{
  "num_hidden_layers": 26,
  "hidden_size": 320,
  "num_attention_heads": 10,
  "num_key_value_heads": 10,
  "head_dim": 32,
  "intermediate_size": 1600,
  "vocab_size": 2048,
  "hidden_act": "squared_relu",
  "norm": "layernorm",
  "norm_place": "pre",
  "norm_eps": 1e-05,
  "positions": "rope",
  "rope_theta": 10000.0,
  "rope_fraction": 1.0,
  "qk_norm": true,
  "attn_scale": 0.177,
  "bias": "none",
  "tie_word_embeddings": false,
  "parallel_block": false,
  "extras": ["local attention windows", "paired heads", "shifted keys", "value embeddings", "a smear gate", "an embedding shortcut", "skips across layers", "capped logits"],
  "init": "normal",
  "init_std_qkv": 0.0421,
  "init_std_o": 0.0,
  "init_std_up": 0.0421,
  "init_std_down": 0.0,
  "optimizer": "muon_variant",
  "learning_rate": 0.0123,
  "beta1": 0.9,
  "weight_decay": 0.007,
  "lr_head": 0.00444,
  "warmup_steps": 120,
  "schedule": "wsd",
  "decay_fraction": 1.0,
  "decay_shape": "linear",
  "final_lr_fraction": 0.1,
  "batch_tokens": [16384, 32768, 65536],
  "max_seq_len": 1024,
  "doc_mask": true,
  "train_tokens": 374500000,
  "max_steps": 11030,
  "dataset": "wikipedia_en"
}
Each number is 128 + 24 x the weight over its row's rms, rounded and kept within 0 to 255. Layers, rows and columns count from 0. Numbers have three digits each. The size before them is the row's rms in percent of the matrix's.

# layer 7 MLP down, 320x1600, rms 0.0877, rows 21-234, columns 1472-1535
098:128125145157087141173089099086143118108132106105082132082194124148154122123144095121114131154113116133137162134140137148164136117160120110139163104119131132147092142123145161107106131113096104
104:149168154125130159121099138154112142122160119110112107117154159163159081139150112134107065138153094135138118139118074109099153150133088139177151131117149136148110097120142141180131139135106143
102:135126197124118132123181069099124125152142106178114125097139103114138152156109077085127120156129143164130095135115127096102125160152091117160090144128139140104119123108126118097110153135068156
101:114151126141134150112135104120113117109129111109118106127159111087137126100138121079096151117117141126113134174116133126118149167100141121154106148151161089157113142168134177135152139112145126
096:119135077089105139130118131121102148133132141113143159164104099133157146148118087136161095065094120130144107140156076134132116148152144104092105137150167079144089128122111112091044149116158126
100:137122119110142141159138116136134127172151098126165102172092124132112108170141139143150128148102130162090110145169106106108144106148102113140114120159096126122091178114172108176127160124154161
099:111095123163133152120110125170137127130085139165142109121097113105122158111141108115146086139110117131102153153159158118118127101150113132156122136149159104114097113150166116108190135068142087
098:092131123130118124132118159188170123156124137150081165109161105091114123092172119133157158108145123140134120127118100130115119167116136103175129060153104130102097133075086107137102125093144154
098:136079119157129136149077117142159158141134110129145113171116145138098120059127151167175158084135110121162113140121145122129126156127111132137145154160138132138170130161115084139123138125105127
101:113114110149112118131143113147113093102135120133150122118102170108136172143138147114157111101130132130104133131153135124130116137094130149120124092116123114174108148116143103127134094098111134
102:116163158127116090101117118114141130139119151148137102089155099122173148140121094160122123094146113146160147159164129170117121134134143115118082133107095141132156129064114149152161138132107155
101:109132128118162179158120102160119161155129107140120133137140114115109165111116133120111103120138086088125089146126132137157123149099143100134139139162168107173106154096151116109136148143128117
099:124131082143085133145131123129151156147152110158134147124088139108109141112120093118071170156156122145145174116144116134132104138141134116115123109144139120131171172109113177102149150150118116
096:093147100083111117156087117118134162157153101108128108154118088117146143130186157137117114129146137141152139113152121116111125147169169127151121106113130119139131121136144138147121099147145173
102:109137111105092119135149139086117101119133139129125142062091128132101122131071152180103152144140119092110098145118144132181117123139123119097127176137138123138123122133127122079146129179137118
099:132135155116105164105121117186150130139153101119171110125123164149079167091114113108128129134097134116128179166142136139124076081134128113124114096101146130112142127120123151111111122123113159
100:126096138118124127106120101131092096103100064099123144142125142109145117119107104153110106131127136182168116125143074163114085161139145121104095161167158139116133142167105150139131153144144065
103:141122109160134120123176181078138117130114161154112127099163145135129091127128132174144174140079110129113117081124147131142122121131121140111137149117120112135144128188149127173148085122101128
101:163157094097147094149131160117121119119152124118125130127150126131166154112120121102141156116118192119104142137153127116085163141127130184143166164145168172143161145159152080125116114106125145
097:124135113135130172149128125113135105142109167135170119106117121146126118140132101116127112180117129125114163163148082086135125117109119109137083143154106105103136134100102149099198122100167083
103:111112139126131111111146124127107102095154118112098123110080088116085102119151159095124103109167134178091105173119133126146145127092126160123114116119117119129123105123146143151147079105154143
102:113135135138152131139134131076104153144118117147183161135116132152092112142138134162152101120139129115124116070119119164124143115107110129160129057125135112112115160134091128109123084145133099
097:213120087101128105110136115148154134132143123115157157186133103107132126119146090120119171110108104148134090114158121158140133141108165130150096110109132146123094147137125111143108103078162138
101:157105131111119164134109121140125123139170127165141134152131102110131125168139144164128113113185107187141092111173131101084154132140155103122134113094075147176088126143170120118152151137110170
100:134068128097141110179131116116143135162078091100158160127084134100139123173112127109100116138131135108115172142112118116117147120142153175069109103111171113110075093139149162076132120137112151
097:148132112109121103109134125154149117146135142127126147061099111112085130112150151110114090132153142127144091132153108134149164131083132143178128127137110143111125134142116105158133090140129060
094:142140140108119121128116104142117120186085132125157151149087129109106128122146116142073158140135107140131144110148130150133102115185121116133090114117064127097085154171113122110125131124159093
099:144129136131116093113151159132112131170116180156093134124121121118134106093159132143156189104117125116124089106124137126090127164100105135172130113137162095160165153112133132141125140118170135
097:150154135105121122133146074121142141126133101111123108125132106159133147139174160150121128107122116152076118107157132113113121114106083137096114117124170131147135158139129135143136098196168127
098:129115154138157123137141120112115106141124100103130117124170130137114140095133121196112090109101157156093169114164142098149139138115155096107140160126147149130117111149142141136139127109107126
102:120106097159105132138109126144120109124106105148145121160136165134128083111089122136145144116144106129111136155130138141152081132116098130107091138137097084135146128114129138086122131157134121
103:110134098145144140117149162161128147137119130124149130115113163121118130107135089130120121109116083133133110168110181047157121122124128159152176149172169120138155122128132140154086127135130145
103:106173135147129110081145128135111071093116115091096133144122167168084118146139137109123142088153094155114164143132144129125122098095109109090166151114137115142111094173127132117095167163137151
101:142109141115140153143134124152138116130146082143125120113142117124111135146154137135117128120126115135133107121086115108108155145120099165119126129110128135131165111082082108099130091138177086
098:137119117144106139113105164136132163154154145116112133136087129101153131125136131143118137097145130097137077143137146148173150132145137148109163110130143136127090149081122123105114118101172125
103:095099124110145108136128097133098140122127128115106132132119143121129150164130155091120086137144123095140146123126104167176112083109147120121129132107127121106141105112098131117123121118142140
099:135091142103121113165134107146120128127116148135157137114155105130102162164145096118120154091098111146104131166112101133134139124110148117128141172117130146102113108133170176126090115111165145
100:132125099110128131148138184128144084114090146098157152094161120136118104164084112102135151188124132099116108127120096087135104092166117105145112133092096122121122126073133101151162151142123141
102:160173099213126142124097114127142149144145135145149133124101129121133135159114138127131100141140134145107133128116139115129128137100130113090173101108106175135083136154132086123135161095131131
102:115139162119121177132100166151143124130099061105163127135113126120123139148094099131108115102152119099140126105165089155158154101152110139165129150105093151079105108066141111107102140139126135
099:130102111099148108140120113131125132133159153116135134109171135129145122135124123162151107176117133095095159081116137093127104127101137092136121075152101145102115121130104121131168115139083128
102:104093127138129117102163126120139150110143151127114088107109107159118124133122147119142127135132154054149088171104125164143115129134140153144111147126082117120132108107129139078117110106117132
093:132137173099170115140141106119115102124122107122098124088097133101129128086162093130108157152100140116144111106120123090139152123134125073128114154119100115101118146081114131156101165106093115
098:147130159136091090121130104122130172153110094129138149104117138106089122147122144133136134105139125118167136117114143123161110160157112122133120153098120130103150114107121126099097165106145086
104:162118122126128124112118082096137113125093150089119131141096120147109112126103145141134137130124138168175103132144162111128123113119109124152144118122145168114119118096115116162122140135120127
100:135158118110084084162160182133100121106110134096120096126137153119105119171138091136135097103083130119106124160123131134130129183173119159113164128161153140139134137162124178168163109154128128
102:150124094141100161166110128132116127110112144066140124126113156157139092142086134106135096180166112117140142118144118162119141090126130138144110125107093103126139135077162184098136135089118095
102:159116131093141201143110102155084124082140157129102148112133158135115137153119108131163105126203149089143124125169108095155143086087125143144089112139098104083136157151110145166132139133149123
098:121132127112113119102133119162164120158151159110071124142141144114136104142162183128086148129167160107112141166124126129112129131140131129080181121170145120153124135133085109134131139188151147
101:120136106097105067126160109152148116130108150144122129141144121120167109094077160120143178130168090128151156139126133134118100103103144160101116143124158111139159142094104104137126103102143126
102:130099139173145117113121144114096154105127087106095156081121112124109102145107139150169100137117110115094154122092120112155140142198096125143153070132119078132103119117108120157145135108151123
102:172130128094123095148183173122142172144133125138089153119140132114142086140121088106140149094120107121104146185141169137098142079093127130121096092120177137138134117128118109147082071180122129
097:121109108098102080132136158152155148117124135100089114159151127118158091136127126129136138115149138126142140131169101104168125137114111114109105136130134140155116119127127150108140156138132147
102:160105158163093147100142159127106151146132119131136129100113149154134111131162118162103148115171119117098148132106140143121127141159134106115106134131090119138144105159144105111121134161141111
100:100155160171162147163105112062120108125121115080110151115117133109097162116129138144119162158111143128136119158119109119074116148113157130109119128170134149126153104097103105145135080113073141
098:134150135124131117133104147134127122132112147108121123112143103150122113105116103142137132177121083120133145128105122154112078136095153127111130174130105119132148126125134048180140174114141113
099:131085121126097130124110137121106118128126117105105105115105132081127113127148122124074128143099117152114130113123211143123083141140096087142148138116135115105105133109137127086088110108160109
100:217121149092131160122152097127155136123185129152138108191129157095079108123131147154090150091095140127127133128119114164108119101159132093135138115113161135157158121154135106097114153086091115
099:147154117108177108142114177071117145156089127115123133119129089127113090162087145135148116169128127106138130114118117160134090129149101137069139173178087159149126126104076192119111105142152146
101:094137135084095126132107148148092122146130126117174144198150137151101124133130122126142115140126121141169135118110117168113115113143167121150131150155119147106074145134171133128138151114116161
099:132112139171115093100113146096173097151107130141087138104143151141124119104136131082118167113129166082140144126144126133132153170123096138092124085111134157118109143126081121145142125125130110
103:157139127109088148169142153098126124131131106116145130135113114121104141118140159157112151097123148102164171101136137110145145134110125102183124098124131129129125123150073095137116143144116141
102:118135155145112145125170122159146125134081147123151114192139144113152162122099123130136098131132152160139163176111152113125131149134128114137123135136111108114094146115142111150108130133150120
098:131124163142122126118142121105103130121129117143173122110096157136082148121121113096124079178114127160171176146115089151111113120135116134146186137116109160136145122125106101102195103123111143
095:122106090130120133089103110104096147134165132186145138106105165130145144114163146100151149131105125102115143123121132103122136112126122128124088153149094104140107166153127089116065139114134155
100:153152124104120189164137161136160144128139116127103106171125096136100119098107145130116163100079137094113139125157130133155135127118132103142141139096118146114102152151136160149099129120142105
101:119121126152121085165149145147158159132129123150111141140170161146147171156161167142093155160114108123157123109123141147139103108108141073101130127125118136128096124161128074153144144102126086
099:110102166161146077098146131106134149146120100104170145144159092071127129159186092166103113100115170125125124112100129131117118124133158115134123108133140136111129104150148162109141136127090151
103:145155120155066139103117120137120172080153098143149125114145089115130109093115171115107165115071132096164137105128123102108179089079108122120108155089162123142138145106152139128134105132112169
103:173123178119151140087129149098111097121140138120105118151132104185103127129127116151111156124126145067078146122174196116153125138087141131139113115132106135164118167124157116121095122154097150
103:125086114131118156132133156135084130136158122138143147126130113162155132129098116148138125127165102152108121098127139153132118085118121145130126155140143165107145163147132135128187115191119116
098:100170113171137139153094084134116142099188093140112170157123125120115161141102093122127103111119111150134154086155152138176104106112087147115115169121125096117143099068143114107136145100113136
100:101146148093145142081149120103167100161124130149113100118120108140134153137126102120109141146146110126124135112128154121097114100142172126144182134102123117107154069147120117136094126137110101
096:137098074105114123109119142106131119117106151158109174129112107168119110127098128114123083094091117098143151171103138142177089110099107107124099101123136104127106123098146155139153073119142119
097:147152090109184146134113124136162085139144072130121128156155163110119115119098130128152139116142111130098129113096092084127135141145114118100194158122124119165175128109134130165101134140150136
100:102149130099140125124106105084125145134150096137131123149128190136123138119149106111149113109085134101153155158115149128104105089094119083112082090144156149137106123110142184128137123128089131
102:081117125143150114131133117122104091084122143084116095117164117124119115178127091119165103140096123139133099138125152156149122106111179137113139159127147115103135193114093109102145126127132137
103:121150110126102126101105135151129147116139188094085145122134111127131137135098135139127132135117143127129095169087154137122087179113095112129144086080153095149170135126135097078118152167162104
100:154101123131149128110184141121092157112143129126137138122097100118164142089111088151145107106140111156097072169125112147163094165131155123135144143147090166164088181120122094114116134151174129
101:119167137142164124153116136087119137101110132158112170128134146090099104132111166118117104157121150129139111157087131141120112091107133155125099113088085105152143103086169113128119166133149119
100:162163102119123151108115112113119150140163095116160153171103136141143132113143106113111096106142079133136137136130146122032150133132103133089160140141142078123123124088126143111118157145127096
097:172108123131148117100107085168161122111150146135142128147163117156126107054108070198100133103114110099099147141123119111140116132153126083153171151144129117097131121122142094081171121130124151
096:123114137143159123142166119197130147146142154099117105168146138140136114073097111121163165135106119155144123127132132099134120147158127114142126115162115136118110125104133093157110153165145138
102:125112146156174146134179115115101082113154136109150128128135093138171131055151099124143120097117105118134146124127125116164136123111146137166099129156107187114079113106137147100108135092139180
098:151127121155117124162126100077111117104097103160134145106138124125179127120140146174127139131151123091120129148106113113123158118152155117112099135134112134148126122123124119131151119133118147
105:141151124143155144110127134119092112159126144117160110114140087159120159131139168159121103120142079086142104135132111145138151126126108150150124099101156141101112125102111139171153125106122151
102:128107140167095143111116111137174112120106135152126149142138134089175081154137131110157169123134133108137161084112116145161094087100140090119129180135157091156141132139113111119188114122094094
098:150126169173141148094117154154138097150158133110122156168157115159160132106106111135076113119145140141094179167130146131135151161130133105122108173138112122140139152122158137125073152167123094
105:114121109138134110111085124125120114148126102116085113146153120073132089147111135125122129094114105126128149142156106155136102125127147120138105138093111114133093101148154159101103128121104134
101:115155104114118120147122137131127100143137104136103158151151105082132131165141107126127119132106144148134160143113140124137146113132164128130142125134082140110164133115102099139148123148131097
101:112111111091074113070136140117145119166089113127090141126119128118157121155138173156117142108090176136109139069128170170161130102163112153120078109127148123162159138122109147125162159178135147
098:176075137133088134117149120138158123124098153049114127149140108123118124076141141096165185129106149126131137097184128122165123107123097129134149125116138124131104161138119116143155130147120133
103:116166116113160101144143172101107149111098151142108127122145123103107130116128105090143140102151127139133104081121090146124117095143128139090139157141107106101120135146105105102118122141093117
097:101133117115098170126130153145156133146133160119151181126097115165146138130108160161167100077151150123178117147120149124157142136137115136138186152126106128133137147122185176154124120131157094
099:143118148131132147113088103096153138114112127116142113102143158149109159115147096133162135169162137094124060142134138106124104085122129164177125121083092106170128130166166162145096134185093130
099:124121137122087101171133158133112091148098161164141131104114129064086113120085102177156128133134126066095111096107131153140142106165106149146117133108134133101142112140149130162135131084135164
101:176169155134139146146124132125118136103127163159144107138128133121170141099095121140122081143093147144082128110121139126135119089124129121090100126133090124159070083126104098098154137149164130
100:115132111128096134121148137165124123108131124174148103099132152120129137121162149111141153175094118082150145114090138104154130132122121138125124148128124151167143102127120122136129165152130163
104:121135083128110139129176155094142087169132133148068137165153124116167142144106108117133144148170137149155155168124080119143195143082116144132166146129050154081179107135124126104114158119191170
096:204136150171148130092131099148103130121111138173141165136154135110161122125151125125137146130144200112125107141099115099109092178128132123139127152148122165158088162161151141162103165141109118
103:073164122121149098154135116113141133139116142143121109103135118115116119127165146104126164129116155071096154132146071119152167101202093151150131118161112115146138107135150123101129136114154169
097:125131112135138126133155101082128093126130142159144116093117127116124108170150160107147136125106086170147126126156142141137127130144142141086128137097107144121145125126146117099127153111091181
100:115138101154165132159127190112171127135130125122076118146140147163141084114143135141134120110159149128118129119126154054184179065130126115096136157182105135116156138135107121117146110168109135
101:145112181111122100131131112094111143145123094132165113155092165122129144137135155141104121139093117120139157108169118152152163117152144130132134161111107085081149125158128144084136065113113111
101:158158117129169140104119103127110120114124134129154102123219103151138121158118070131089152155142102103134143112075124140106120124135096086078118074134149152166111181156129103075115125125126127
104:118157110113129139125136147191088127137143112091163191124078110100122134111161149150129076165139145127151136129132133129111102082133112131164110149103091135143147165144091134133159121124153123
098:119125097125122093171129130119110130143166167124154148143116119135117104121127157145103112118124113151161108113127131097141075150120122151108134106138117139134104082127086140149133120112133127
104:157136126099131084115136141063151113176119137151130133158129129070102131148099119098109177161132161162098132132153137122131137152078106137107171112164165107156124099139147121097153115111137135
103:128120134110160092149129131138120127132113164102090121112160142116102113130146126106163130146139149126150149125102118141114110162126129140159135127121157114123138125173139121185117133139118102
101:081154131140110121118125119130090176097123132114114103193079076102101113183123108113141113127156083143132135127110121097170147145127113128161150131160138150102118112189131121146118116099155125
099:088146176135130111126144129156116123142120160133103114166141141121092122156123153190124171149129121145134137115198125109114145084147121103153113099090089155153108147138119072137117177108112091
099:142110164121112094144095102169118121095097112064138116089147140168113113096149112073146124117129138064090125137074146118103109113167082124114163101101128142152144111132099114097105097148127105
097:130121138137111124125122120118133113149132150153104109136102130161136146152117119130122166125100098154102119121129127113072150108109102109079107127143147159158154140088150119123094132098132099
102:130160128136058116151161110144149132122154162123117161120091175124166143142157070100121147110144110127135133117136089076147120115092134103092115121153080111090174129111106130137115148115093129
100:106090099153137169152118138133133125092107121153125151166136143155149131147136155096110077101172148141090149134105116122152152172124145154162163130123122147112097101100123111132166161120152144
100:162115119137118107128115140130136102102117122156098157108122156164157155123103132127148130091090152122116183125108130167145178136159091106117158081133130166116124102146179103127142155134071139
100:134126145106132150135112153138102124153128107116107116128130146146151160134136154163156106130146110095089141129129129105147180141129111136100155121174136115115118098129121110150101132155137155
094:104169156130083155081129129129168103110107122132127122121142107176110125132158148143113154164126134160116106155102177176130114137125146081114165111146149115122140157144155148131132128165138141
099:111163154169106108137127126127094140111123143175142121125125143133129115106115114096134149140141111162164148088110127129171163177120139109099160165116116130116105113127025111108107136149082135
102:115095124126078119148128185102144116092126131106133090128116130167095109152153127133124086141088131124104126113124113173153113135125111125159142117107114104154116149179095077150120114155176151
097:133096151108128122166148132106146074138145118173143161109175138142120145133123117079148115133087169159136147065103176138100122124100150144117100131102153189103139151150148159161128130168102132
102:092131116092149092104163107145123104130113133101081121140152115164134126109083102139100116128201124100073114100134143089134142156142130116096127166120147111135133121148137143136120157113123121
102:147164122125091081112138117103166090096157119114157092093120119134104127119096125141106134143130118191141130097148130117148084100131125153132156098111150104143107109124100150111130088114132139
100:151153105122117176124128102140153167090150108120166094105109162103114074147126141128104123122121110146135098178164150125157125145123087098167131145089125155195110108140108125108153151112094145
099:067107123127129132138158099142137065103130078111133113108146092154124097130129157136094108155116141150109159128086156125157150136096128141128116102130127100154174086107099114167131113115098146
100:145159108066103114108106128144076130120131143132107140174141129095147125132094157131147071091073101090134140114114151136116131111074135090125105159109146102140107126172101149084122073123167129
099:156124149148148138144162116117089147110130132090109141132165146136126123147129131123197128068166141132105107117116139103113108136139168112135113141125136159095131125118120113131098140139089145
099:145127110159108089114131125138118125139154154128099093113101115084143138139110154167173121169128129133165129127102118110121119134132126145131159124192145122106143138148148125135137105123159113
098:172132146091129086173177142116113145099050134151125133085158139092112141116114139120138112156172153116134136107100123107099145132114138126161189120132124137118114109131152136132089137086148102
097:107112119091128127101127156139136154117095135106077073141133111213197078118100139152131073113144156117108180142099155179109153116130105131114146121117160092059136145169158086139111145140122116
104:117120107146158122102137146066091125126130127083140117138150141066139110100107141152098100120152124141145160160143106140135137168123127173186104133121160137110079093097091118170146139125156153
100:117061109111122167099139153130108184129154121147143137126147125137105152145118110072129177150087118158137121084112127147120102144128171109121193154152128158130154098153107156107144145109159100
100:114186085144109142115150154119112112122119130124140091087119111149114116127143136139123116147131189137102118137120172084120148126095110107106120118117144105095095088090096075151084167136121161
099:140145148100128109144193145116119114127139183147102116134090084118101149133142098175121096156108099137155080149136148095129118137182157132112110145099128146147127139124126131134143125151095110
098:126181123132104172094103128117100146140088105125110102124117121147132139131107102136123137126104156126089114109108156163139140148157184143120061114134136145084116139135137098114108119152117117
100:106129134059129157132106148080092154146173164138160074123099120150116149160145092128141110132148116098121124118123108084119136151116155115116169087120135138116130139162112114117121115164121131
103:134149115154138130172135123167110133157144131113095134132121096158136093132110138104181112119179134113111132113133120072099128158140129108172137148152130144128143116103116117118131103096153129
097:090113156124124153164113145107135160134147137118127103154099124166201139116185129125156145113178136110097120126144111167148119107117180155131110162122132134089142141125131135132150062118132169
101:107149119108139142121109147098132134108122130143141162115119139172141169166153130092139143100144186132152143127145111132135121106119136100108141150200119102132097163123105143104096148094157100
101:112069116119109128088157117104104148105110131133127113123080151112135126131131166185109140161146154122130112104138144101137128111098139143143118154103134156141113113187135113156111108149119127
102:174135166105117134130121129153175150135139127135142116158119170109145167135124144103132119117078147141095155179119165134157084130081128187125144140118110162146128147092144134110137120055134074
097:175099126125151155118108114160157128156138122095165108120143147121081137151125168098141095106161109137150138158126098151114104126114100115144164128103151162106174152096133142167150130145146136
098:127168134150174088093103107099153129145086133141122128140105142136133112105095154190151134116109076169101107124122143138093125128138094087154114137135138103085130124113110125131142164114124134
101:117116102114123132150118149130104134161093151115139125113135119097140131090145088118105162131111133082128097166096110136185137135147158107130118110153145137125113105141106123149134135157130095
099:153136121110101123098142135143165201130121145191107115155130153116125147138128140177140105136139130116121127095113139129105124095154153114149182120125186133106114133143132129092117149100092137
099:124073149112152131119126122123120053132135163137133114180169121120123136109068171157180137125142123104175147154152105149098117145124140144120142125128134140109169144111111172120107155135130143
100:090095117122139153118078144189111144144123126134135107143136131104132131137108148173068130122151128118106112113174152099119104160173114157144150155161116135109136117114184126163183129142050110
100:144103107141077147170136136155135141154148096163126113156166170110147141106169108103129142145151135128124118118165104192111119124101114141158145136088136141119101141088115124106096139169131108
102:147154118126132138127112087129125170124118098112135152139105121137120092107104131131136132148172144142165135177117134127131140122112085171136119121128104124118114074175151154105156175132157097
097:144144117110101104147097128131164137149097154148163126117131122170138137111093124105144101093141126146124102094125135151155094186108146164115129101127113108098075146111122121087132115172119077
100:130112190125155124117170153131146100150136076142158154135113117140119158137111130123124122127112123143177106142076089093110125157124160135150148139123115135119104116143120154089132094122114150
091:139097117140129096120108155148084093166135149121160131091143137126109159153150178117137107138108113108102164108108190117129114125149154126106155176108112113110124184173141106105151129118129079
100:090113102159102099100116166132136150145153085142094126122152084130112118165114107108134090125198119134115106115141112105115120112128125130125123157136161136143116132126139121168112125102171151
101:127134093112124146146139106135111142140142109120106140118108116123113155121138149114145099157124142141152134179157158127134147158124110107152091143119099087080121101142103106129184139129134090
101:183183142106130141151121143114154136135180134115161172095093123142142161175104156107134148122126093150091119141129079101101142146135158123111137124138099083124090152108110116153072092133155124
100:201116185109152186152133110133088144109111085099122155141120086125137120152117117151116109109120075094172103123136097109131112124095135103166135145116148154133143157135116097133111129145111121
099:089125161155166140095106120172136142125138100100149141099135133161112104117086112157131162089176138122105130092110109131117115132186087142093078121141111084151108141096140131126164131127114115
102:099112103121078131138132123143182157119110171118148116147112128153167085150125125121146154108150148101115167118090102127180091159102128124101151152111144150145129105140085126084135109107157103
097:097119129161161127099135122175131116157142134132130144175128111120125122114105121119125158134112121134136101124099125154088128146100153131144133118102112119128144098139154150106111132149112097
101:109093142103123157149119116119173128121115145108133113129118136124132099125103106135131168148129142132124152143117108157111116107100129139101137117111135133139150118086104089157101091134167088
100:129130145107109093127163067146099120145089134137085108106140136168090138160126134125140131172151158108177148126111119139077104143120119102074142091132106149142136169129130105149155153125170142
099:136130132155150133131154132138144125113125132093164178120130085115103130157109136108119134135153138142098120132099090135156079116108124123113138119108122130095114141117148148148120092142142116
100:139150130135116107102160147142129150131174126109155110141162097123117117125093117128129135104131127156112177129095130129122200102124158081168134127133150111111134132115140169126132119096177096
102:132131125130119155140122124103090122130127155182121138155167107092065145138150150165120149097117118116094161104143147130085179138138119145123109126144108160158097118124135151083121161145071127
103:097113092102145113072155098115090149145103151161125101041137165133114153143099097153090115116132137117117105111106124079104146103150153169114110178081127129166112144135143118100144124146178148
100:150103148153153172135146132108179133112117088056168093154140139130121151109132159135146131171155153076147166140098122078126091144139119119094148169161102119166149101078118159133126115113125146
095:122151100129173151095118128152124136098090122118130152106153106117150148117107138134123127088100107102132149077113152108162162143118119113147152137151094164080161127090112157108094131121107160
102:142181112112126103088111099142117116138142115152127100129120123135136131126144087132129115095121151130117134095113124136145146057118109144109119144115083160156162137123114093144118142157130116
102:107147156152146149147133118103107133130141150121136120163088090101083124098085142104142080120134152134117124172136112093133106182087152154122119100119122180112145105148116160125114095125124106
099:121129125109112150121120148136144090091098092092142104094156206137096115110129134135134150134089131114131074126127143121119139134093116104142137083122123157136138123153132119114140061125121164
100:117109083149119142124151133143163125136186159131107143123148145124140110144120133118122127149140125139185154103170136148069154135125105168149103127161172153082128072130142093099124142154124105
099:131133111144124177136125162156097084146103125127109151146116139167118142107153147176167112140142131118115116142090139136113184141120129136146180139153073127136139101121143136165117104131110138
097:089102140135132120112094086142157151064121134193076118122107141128110106116122159105117145156121140118156093113086114120169061128098139131152107107128104120145139124147112105168083121143168126
104:136091125101107144140054094150157107140134114107121122165139119160142171125093141146140122113110221105081092136130143158147137120160090112134154137162123149142158131155140154119112110111118068
097:144160119132104141116126131073127066154133152151091128120155114120152141161141118105118100122125144159142141125148160138151104122178135145134134114115090128143126144099148130155129156111131138
102:137072138145114127147115180117083087120132094115108164152138118149119137094139122120113105088112167116107160127127184152097114179169141092087113171145151157131146113162151131130144132098158122
099:153115155131156136108130128112131165100135128132158153086154155126117106082198139094141178138129165123172135109112100115166175136126176116121120109149123151103158156097105110110154114153161161
102:117141145149138109130139118120151121135115114163165110117157116127138152169110141105137140125155199137106152148102090176127120087152099137122125137113178127158116137104121105115133155129144140
101:113110161139124133118193115096130075139166122131139119158148139099121183087159123147160164174126115120121067145163134153175160152152165139118154104160122144142131131140171073117158115102115135
096:072100171153134137112093111105105167131092128118119154113128100111130118115118089134165130107130086164205086139130137127113149130126156131162161118124128131083079106149102140147140148120140117
101:124104135131130135112102119148149145168128162125127108100139155135124110128079136148140137120159097129125152142154156177161123105116131117093146114160118131152126095160132185129141173148139152
097:134140141131135111139167152135121118072144118105111145109144125106143121184163128130137115159138089113136143138144171135116099144168130122095129121133163132156083131127140129112131094132113125
102:133102129149118122094131129119136120100115104122127125126086091143140113117115165098129089120150134153097160125155156145131152153075174108133131152175156125124112104120082131106143141141139124
102:117109102128090156116153137143136127143114142137112112112159134122132137145102097138100108129135125131118128114131157161143117143123166125125113097103130119139124101149144127139130120113118091
102:125117065171099141177165109133145162151124154142114139092112142151122131136138111080125135127118125088172154119123100182122111153098130135170140101114123100177121104113156159118139154060144134
102:140083115087127119140080119091152120138121134154148127150141111088148101123152099083129099120092113174116125121111109110117151103121124102122132103128134101102119147133092134139137127126097130
099:064109089094113115138131104123116112127159152115146153124118108149160099110100078128092137115090153101143124083136144129161088159120126127115090122120084113139115136125121085132129116155085119
100:121114145167119131134105146147100103115152192117186120142176106109139123149154138108144149158178114135142130142101113140085159089130101180087127158164098105106139135160112145149128166136121140
100:158136120118106171140104152094131177096160121133143184149160130200094113097127102110123109144168108118110135117144109060113154118138129134107080139130079133117102137125134143113146159112124125
101:161126117153118120091124116150125122106133201144141122165103135130134120088130160123133128089128138137112090085127127098159132137138122147155138146083113104108103130125098137118124130149117113
100:150150111160120150118104149085136164113093154127140130107084146113109105135175110096122121118068101160094133143126115139117119129129139139126142153168124142152109103126089139127176105108145108
102:167154112148170134131123171142165160109109172170117092101133170129097121120112165125142139151133091129183133096118153114091131116115108177159152147119098127092133128184090151118128172114129106
105:114165144137126101153123104120165156143103136120140103098120180125105142111133155121120150131140096119103114128136153136078157084124131079134151122110157150137162106123154102112123135092116125
101:128137147120131114134164131169127136139102109145127152136103146137122098157146155128117107105115125080142165124093127101130153169129109113108127098119134116134073149151130125112093086130142077
099:099162124141126129152134136146125161099108157091096111128177124130107127178140168175148119132099116121138083153123135135106140087088174101150112152115106147159160110122156145105133141136150102
098:097173133155117139124128142140156100117137144132083151141132108143121124131103157141139134115128156092114148122172106110143118143149063144180165134125115113166151142131125122168157117109142141
096:139147109064154118112140159129141146125103164114133129152120130144150131130171098169112123140121127121117174108128083159146126114107134132080113098118140098118122107166128102077120119146113098
103:110147152161180140115128135090108106142148130137155112116135106141119136070125130118130144123165169108157112131128109172122133144143131062148147148137112139069109129161138115105094117133127143
101:126134071117121167155111150143138162091141143101133150145080142126128141123147123117159122146134135117152158126156140116116143122133107099131121159147181109114168135150151073138114106076149130
100:097114119115140144102108128142111107151103139107120118158126137136157148121178123128066141090125113134121114106145136110156194112099111129137114152137117123113092122175153124157138090143135185
097:132142162133141147143140095145159147172141161158145078145132128090141150134169163098098195128104131097104106137098093121118116094135165148080110092129123150148118177102112113125122143122142152
099:122120146079104135155116146138119166113114137112147134145110137112146114127155133115122115121139090135129162134133127111108144149132094120141120133164119096146137128140115133117124074132154119
099:117120111125142112162150094125123142106182122096131120105141117126131165115171113128122111123137160154137079119141142179134090067129132116119132096111146124126171093160084151131130112168132121
098:133179126085145161144150104108123123142139108127151175127106152123101134090116101142158137111147131119117147109123153098124123150158115123161107114129149138112159121131103163121174105093168165
101:108156105146114096157139114089156145171088111130129193109138090112098102159140073165111087161099119117137096096154141085085146108094172150110120120091127128176081161128175145140118107113145102
098:142106110142135147130090146112121090107062161153149131104126186123136127131122148124136151118086134051137146101106120159145141123116109141148150123117134131142124136157203124117108129139134156
098:108123146155132138143157142139147190142152145133118113151116114136132132133169130091143105142192088116140109110135159111096133130153179136131097119074132109084097162110111130150172090129089114
099:124125171168156120130123136175139126102121090134125125136127129134134125147134154122169151042126152135090126134136132118109110124142126111156140147140142147129138171147155108138177085166156164
098:124104117149097105115122117177128162105113163135102141125102139105136149135130100157137094093116082077140157125092114107121153155154141139080145142093082106134145130149119144119135102092109099
101:091167123113136098119115126149121163157126133174132160117137131132126157165118115132182090136144086149155103092076152094106162077121101111112124141139146108165143136131105134105156167133123108
097:114138147121110102094075164125154121137142140089114072135132098125121153147129119137128149090104125116161096150098112159147118145131107105082109117094155208095146118142147139127180133099115077
100:116149115108150140120137149115117103078122122135119120159118151065061142153120128164096143144106133107122127163115129124135158117129123166152150074098142142125108117121083151078108143154117134
096:106141135110100176152123124160145142151179091099141149122113060122104107106123128141125124174131113125136137089115113167126108136167098105132084119106116157151111135132103128126085132134146101
097:119165181145107150141131108123140153159189121090154138128130147116086147164130102137116137140150137111120177137131176084107069098142146117173094140131120130120152122132117103138150137169086141